Weights of a small transformer language model: 9 layers.
Each number is 128 + 32 x the weight over its row's rms, rounded and kept within 0 to 255. Layers, rows and columns count from 0. Numbers have three digits each. The size before them is the row's rms in percent of the matrix's.

# layer 2 attention value, 128x128, rms 0.0592, rows 3-19, columns 0-127
086:132138130143177118099090120121121161109131133136121166152107138112173095169096133157149184132145151117135109127156131131039109116133085080129116105245167178143101083134134125200085098122108035157139162131143105115103123122107158108118149131087109093120150094098133158142113121149095069152141163153115126207125155150144101159164157058149165155123097097147169065103079116099197121132099
078:141101139114106222109127144104124140127134216127186135103134114112199116086139074150090175065104200114146103106177115064071158164130144118167126143069097100106140128138164122104079121075140215106120101159159176158152089149180136092118127126124108130115135076145115096172116111151141121155147144155098083165116108139144160132124165111099093078148117120155084129077130118128088146117178
083:094152125111182081103147167156133190116142165144153115065130126123150143131135114139112110108072127174119103166094152105101114104133145086124132084121061115094097085130110155131121072053155087131126144148167192140135179123171095093136130140113093078126174214172163147113125119122143135176122133125101118083082133159200135072140182068155135165118142164102077153141095143069146096172162
080:107125127107149161132064109133152163162228131089070145175163139128174101113095158145172118088056099129095104130121140151083128125123121131139156179144124179068106145113143140174077167111133136134143209100183116156149113137134128092130109126144104135153107061101062136126158142135119098084061095153121133168131187098147129113106122075077180148127144071130147128124104190172155091110100
085:154111104107125048157127158077136090169175146115090080124081112083126112136113173165096114158148187099069094181068100169063131177070150112090155186174137182135170160135125087159126108132094089124182121147149126139119095144115121063086169150141200143140114096076135142151136136158161113132100099121139116119125113088142101096128172132153150147195142115121137147132106155140133154055093
084:159146123145120092098094126103148137130101153128116135136128103104089144145118145165069138146110120136091140169173167170198119109166080137082078111127112193185143135128101115126119119130144106153114077098171076134108157166180185140122147122159112059096066108135196105082088122108090101077146167074148095188145184153165124134116113121170149124098124096122185190124186062093085129136119
082:119090121132173149074078181130128143108103099083166107130092110117085124132173193128212113137055111107164154098160072177101197160149146143114119139176092125109141108142148145160190154136155141123087110161117197163121117135104085156157130068139114125199148117126104113104135113086107124106096115139146048106091178113197140123163119093090105190182126133164129138112131130153155155123144
087:145099132171129147110170170152126128157090116129105167163133131104168147122156114077212090123101092130137088103114082153219158149096153137122152119087121157140141066151144135057191206171117099140068095151179155168140087131088163146166102115106209094126117132153167166138139119074118139122119142141111123117157175113076152146106150132165097137096088089131106113121094088136065141094095
076:109099184138109196124100153175139132115135246136103118107191154135140127121125099090149158060129060134122108115131119150099137104171128126081133087149179155066143153092158110094128128108129118105176128121119178166083134048152173049072148132132101132182096123139121119098099143132112129124102125118122109130172128131177175163138126058077128169121123103176159071112134131139166132099108
084:152073089138144080124126152092107165129152129106180119153147163101142143180079186124107158155150129135120141116136109149185111136219155094112143137123108123120102095097162135172154084133124129058069096116111142112132087139037098095099132132131165105129126122119145136073165062157164153087115114084132116147125118146158118161123104138118129076110120165104125120138071109234226118110169
088:099071100177166157124198125131124148105057144085171125107085105122155168183143140160156100156106132122105142021094045127144122148116179114164127172133142117123218135128133163128120153127156114118146092103060153149140135145092113161138116129118118145146164174108097144096099112076194169105192090133163143105126130133042156152096108121110107147136157128176110115143080108137132121161146
086:113073129175165097115092121125134176151142121117148140107178122135160126121148192163146123154080138137096161161114160152175111128116065127141132136076116137181139070162153126161168064126139080099140131138201152171131153119131175115168160151134085103038131174175162125132137170102156138156143113189078165144125141102149155141161229153171167181165085146113168157111088126123143147136129
086:147131116113181089121104123156173105137112100116137180117060136186101182062121148075135109151121117091090168101156038106155075158145156126098173077089176125156087108086129100145142062157102184131121143123170158136150113138141127105096174132169212095093152084104094121137113084161107134098088173116097156143135088125068130106143108127058095131087114104126103092145151156129103151121129
087:088097122152083111108110139137083160154151140103122084151058078185119147054136133140218141135164080148100096155154096090167065170129084129157099199203158147117139133132153123160144114170179099113183134118115126136112102167088116123112178187153156089177124113149159148113153102131201098169156121125121131159126140106154182090111141145124156166116115114127154144068121079144159084138134
091:113162106132119121113166122115115193154138181086138150125123142165144141171141062114157127124114129107147078126111032153070185111127162107115090111081160185141125147127105161102086169086084132132113078101156111191136139146151114181101126161116109083147125147161027192179065131095046121115101095107096119118098117138056123090152154130110141122153124120101119143103109126089165147133143
097:118197144130123130113109100114099127115088073131116123124194143095103093093104137166076126109144145181167148140097151122117103107162052114109117099238111148170122122131109133142140050076128033145128135128132173104077197135166134141121155083141086078116138179136177096131097103121172113182130174148123132160116115122166092138167173104127123198160121130132101114126136123100134156181130
082:085187118158130071129096184184106144115156125079097144148081142120089086110148135099150095124078067118136082121135174182212109131059105114094143101120110104080179146107082081153123184133154124143145090133127107114129081127094188075127086180137185123138107140160149125053141131162137131093166096120111113160179178114163174161129103113129117103191105115110094149135128117100124088138129
# layer 2 attention output (transposed), 256x128, rms 0.061, rows 3-19,35-51, columns 0-127
102:189119122135150116113145069122101172140119151063130177086163133149150165132154105109116156124136083165126160103130161137093120150136204183096085145160090152126120144120140160096104095097135096125088154091097088165125107137153134111130151124069153062162139085130135125086149230134149148118098156129114093163111055100089161119086081130137136094134102110096134168236108151150097085162159
080:108127081148109117147167129121137123129166142148139157179067129156142119121106133154176157092077131143136099209099132115144123094094157149148165151100189206134143152159170092156067108162158148103088157157178191110105127165108114109143096156169085100114088080090189096159139150131191179098130154166187145159059107149137141083153112106133119086144184133139117101103114169171113150095092
090:134097070102097169121112153159117096160178093072132135138104077151090141113131060146084120194138110105093178183176098143136126162102157177143125126120173149113110123141114080122131064134150098130119129133146083154097119177122139092112123164161101126139156114168129120107158181092180188162128103122163164160120139100117024159140159106095124050136160192099118088128136180122112125184159
092:204113117112116069141088093056113144140094149109121108084120139143209128086124174161117106093091135133149095133141168154121148070129129123140083127101104129157141126085127141127067126122145135176157157099106050135075138075072117116175118143098082157213108126141158124156100148167159088080115191164092121114093103077089060058139117126122147126131136118134123170185121130142144085121132
089:160097183124092122095107100165077171155111122109177089101168107139198095100146151077135169111076154139141168083132153170171210100199106121096094170175104095170128149089151167048117145094117115145098123165167123077099139120164123184151156146136136128096077103101109177152165117130140122138152142093122111118124131156091118096142126129106144170137153128183111187124187101139161099169092
091:140195162125172161084154145165107096092118104160166127133163110146110140114091149065115113105124148141103195111208091172086127169198083117133151106095065163100157116117113112103161106104132115079148134113141162111107082137159166084095123131138201080154166185096129122094129150062133125107090066131156126184146147131100144156122131145114177160066088133170126087102166178108129128147157
082:145105149140176121167172146139134129109120150168070137158122127104165113080127178141125120094133122209164151163148120164086115120096100112133152063145130166112207137143159145144145066156144082136174128073156138108156170074076115154159081129188163141110107066114135097138124142136135208157120149070098115147092168139111119142178154127128142100172140115113076124130194091120127218128096
080:104187136157178114169140233168179140075122117182141176157121112103118124129165110143080104072105170086143067139202116144153149127158125121103131087148149091111130142127162138119153154159120146126124122105127135133167115113093078131179170118097166168127152135103145114152105032147117078145149160065111140137119167119103137165097133166159072159136115103117075054094160120120142183099139
072:171126085132183097146113162061105137162186181180164166139171115072174119128132179126114126102116074157130116157163169185157114153125186106147126177146147168184121148140098152131081140158098143163085191106114165117058129134119105165113110148124135117158186135102148091095125125168155098074073166180102136178069120131085114155147092105149106073110109151111075127132089123145100131146119
088:090166153143119139140129015158151172132103138080133123111133112118127164135085094105121129136082142169181203147098138173111070088122144139154194105126162112149168127113095215111152091126102134120146134150117162068062115158079171107101130109137122135143164115127096109076096138137127119130166096054194128090149172191131126166138151146112187146137091149085104127082134100114146148099142
088:058076157090151148151132180104152149098188122160104144151076147076112144135139139096158095163163146117142062147110100087088151118096148053133134124124150076154138176181167202199133121147113140128165090139156144157117115095109145169115095111151168080143206144119115134181092038155133143096133135102146172154118160193141133113088101142124133117140127131136162119174132072095122165116129
083:104118078156129167133111168148137138140173119101132205112133156084102125087137106111139136178195133073086173147195115205084130117156181176113134152109188149128111169102129100134148107138142105131112152122129128114165146109086120108123150183130190194106147116200149108121161170088142182136121088104141191178101190083094085141084150104120117088128126107118139075072164137132108140151134
092:035131138138058081146085118125135134089112144148114096097142126115144115096161219088146145123113144073130112109087133144145121055111129113133165144149148134096168170105168143145087209133111173132126112160129167157125182158134146123160106152164132153068104145099141158184105095086136183097144195114136120112195106081155108202158130121163104156151136105132055131121075126127122099100115
075:145082119149098167046117083059118101123109113133099125050110129046173118162094153154149063086136121139093155180178115146083126099155115142103202190154181082131125149131136131189161121189109101134110132130125103137107097093116090114132156168063186138089150137121162127167146128124133124106104120113121172121119135122112133067129105078151137134125151105105153131104138089132113126207066
085:160122107118136136182139177141157192097140157072113126182089060150081139113126173172080189153119090148109092141131122004114128112159175182149121150142113080165160105156150115110072160084111073119143110094148078130138085138129135151164111172147138080179136132123134137177086104139133136119166153142108129135134134123086110147095051134154134137124167181086121105095128170137158133154170
106:170089126111138167090147126131089111192124101030149181058112094131126161112114105138132149177194099190122177127141121171060121139117130172121108152140133180115099151137129112115164093119154112137064173107134121152146146172160139113073123133143136116097150137162120115050168202112114171140119091162119153192130111113154137146111135096109158092114130134092134119187137155196109120208117
082:080186068104142115156086140130116114088100080173155153181150095149157116087123090151112066145117138064094114161156159137179164119133123069035162095151117172112161128094135165197169099152164155115139110116127066129120091105056131136126113127126105160180105161109110102126127121074113102132122131109159095132104179164107090151114116154156166156093132111141067132124142100060164159084129
090:181122131115163102141107118113112126087139126133111173079168085153184106127188151146098158118129072123117149121095130108054111145140180178209030159127108156111176131128133143115134114104148084129101141099087091152069066141147163127095160127085137069170193097122153135111159130138124146101133153158134091153148101068085172084074120126138135164122072111178155121151089126158098116115084
085:104103086136095151103194143139100131120148128183090118130111124200082097123109110151126118112108151146082111157114145122208106157165108195081103116114153165138137118139199144066053127117151099125072132129105174134145055170121136058152145166100113089147132130085110115163073133098174134107125148174178142131105139169080181088160145137087135075100163139121105137136127153167123055133136
095:098076104085098118116131157174148145125187129055141107095094119162112116091129113123114152174127126149133179165121099135135098113141177155096170130105097130121155126133155102161115101129154064142106158156120102204115124105106193098125121143193124126150152153154105095134173150100200139252101121157137140119085122155097102117176170104155124067136165159085097139162126120144076112206146
086:166096093104115107132095078096120157148149150149100125148213153145157162111115089139131116000096118128116107125126125164111115173164155135163106049135141187106157174083140143111074118159143092143140185075127114125091140103083146156122082097122115144149094097147125130141129202172134123095108116143128115138092077065074097070122148158120143128148105086107076162127148152110141077092103
092:167077070057135121092145091117139182073181141127137080122137140122140107136158057170160107102113155053126111128121146113085197124136170080114120128064151167088133156111153164098108118107153151120107106098113072104153108064075128110133119090165149138159165110112110155085134161202155075084118137120137080141129151130155142124104172172109140158083164127127126095140035103153132107117114
093:182145109161122128076106118112122088175145132188143184090176092132136144132133133142115075154126100160152113149173134175097134098131118077170137084103127125079095111161074142108183154147105127105083106119160130127141112159175084124127150168136115167103089201108190144109176108119119097058097111087154092168097182104181125134075110098161093183135070185132169119095162127157173152105097
088:068108122135144174128123162124099141155137079072153142138118111127094130118112151142107120046130073165112174133140092154064133092127035190124141091151140130166129088131110188150126148176163095107109125100101119123125174066111168126152119097139127135091105118169103104164152132164127133190139122136072134174092092157103114184122108160124120126139196078099107163164160123092026124142163
091:110147138135066138156128218153145127115098145133131181177130113124168132128189134159104135070128184092093089198206141125171136124132104157147104119137088084125158147181108150141155174124130109179141125109163162131187094122110143113135163179092129125141129165151108140040148091105157101170149148097103117155178135130096086188070095174167139147164094078104106144147150106129103166087143
091:142111097130142131099114142125176130135160129114138117116181089115232111059090150090158113133162091174101103131123124168149102146122174119118146120190139181138149162076106153089119118168117176208124146134158140080079108136132154079118112168110118158181102139094130130151118142135130111106151122194113108131108092125052118091149123171125127151106186098147045161175137209130165113180138
097:064188157161138149128157078132161158082123126112118084094122120096158161176129112134108135089143171156163128130093087127139082118186080120127123102149125154138164116144136176121107118155113191078120117125124111158062074139114255147118086087115118096158149107115098119116090106130131170113142107078098083110183146169112097192148116156071168104138120109116162103063150123118146131095186
102:076119148129162138158143170067139134131079114087102106162104095072149168171140121117136151103126138105166123108151111070125143119095085138076124170124101086129133138155103163161150129070093101110156128084095127190130117095140227141112090086128144049130161131109124122155066077100120129151131101102122156135138133193117121190075073103143152117166182144152169102156115045120080145124157
090:082094102110110162106137165187147130099180152141190164079148172134122101139178131106130119133124111078094121217187073135113100119148209140140137142097152107193169137105176116168097068075176042129111142111143121186084146108087130128139146149161168143129119124158115105106149178116156162116093083122130161214121156083152127133130150155112170125132110110096148142117108099128097123154105
093:126133176086089120076148098226109134128176121120149108114092087151108133063130158143112159185105103113118147086085122100155080155150050119125138050139144146157161139081156132107144195148134180121111103086145143134110180151146152100130166129161121117132119172195102177114128100119088131074162133167083150150119075128102152145160158086136134123147108107128084105104111196197172140112100
102:118135144146120188037129110133153096183141131088103146165128125121153118100132057099138076080111148112046105152186115105053112122091122052114140111130130072101186137144112149085170113165127075104109120141162078130131143118076145099088128185122164133140194097132101172128099108106104111122147106073123161127160096139065131059162127132132170184136149115135120118138129093129176163127135
104:168081124136076102187154143145132176124122209125136112159113107165111096139138161161130185095090134119102092145140133084113124173115195187126084119106116120131134119165131143075094142141106102161132128057152106109136123118151116126136167154134070038180167141129161155183117101133127089094115115122170129111120113134095036121087080094127091131110163222111148118120079115141155184110152
098:135119139100127114116090118181103065153133108087160153049128119138145122094128147121150160203179093184161161120127119131067121099136160073165152175107132113154134162133143104177174109126146066158079127144158165101165140183170090141125120109186137113108106144106145111118194154151098178146140115201131155175146132072188152091113147106120132147120135098142126092150111141173088139204063
099:159158121147115136098121137149179092102106076127141143190077082156177131098119063159128106129115117097087091136195124153104163085108113077106164095160078080097136108127047148177127108158160164165165118148147062131157126111079145127141119163107105162113123124161115136081117132128086101186160070097169098127138155125096122098090125168105140172160189097144115187135108150078206115120130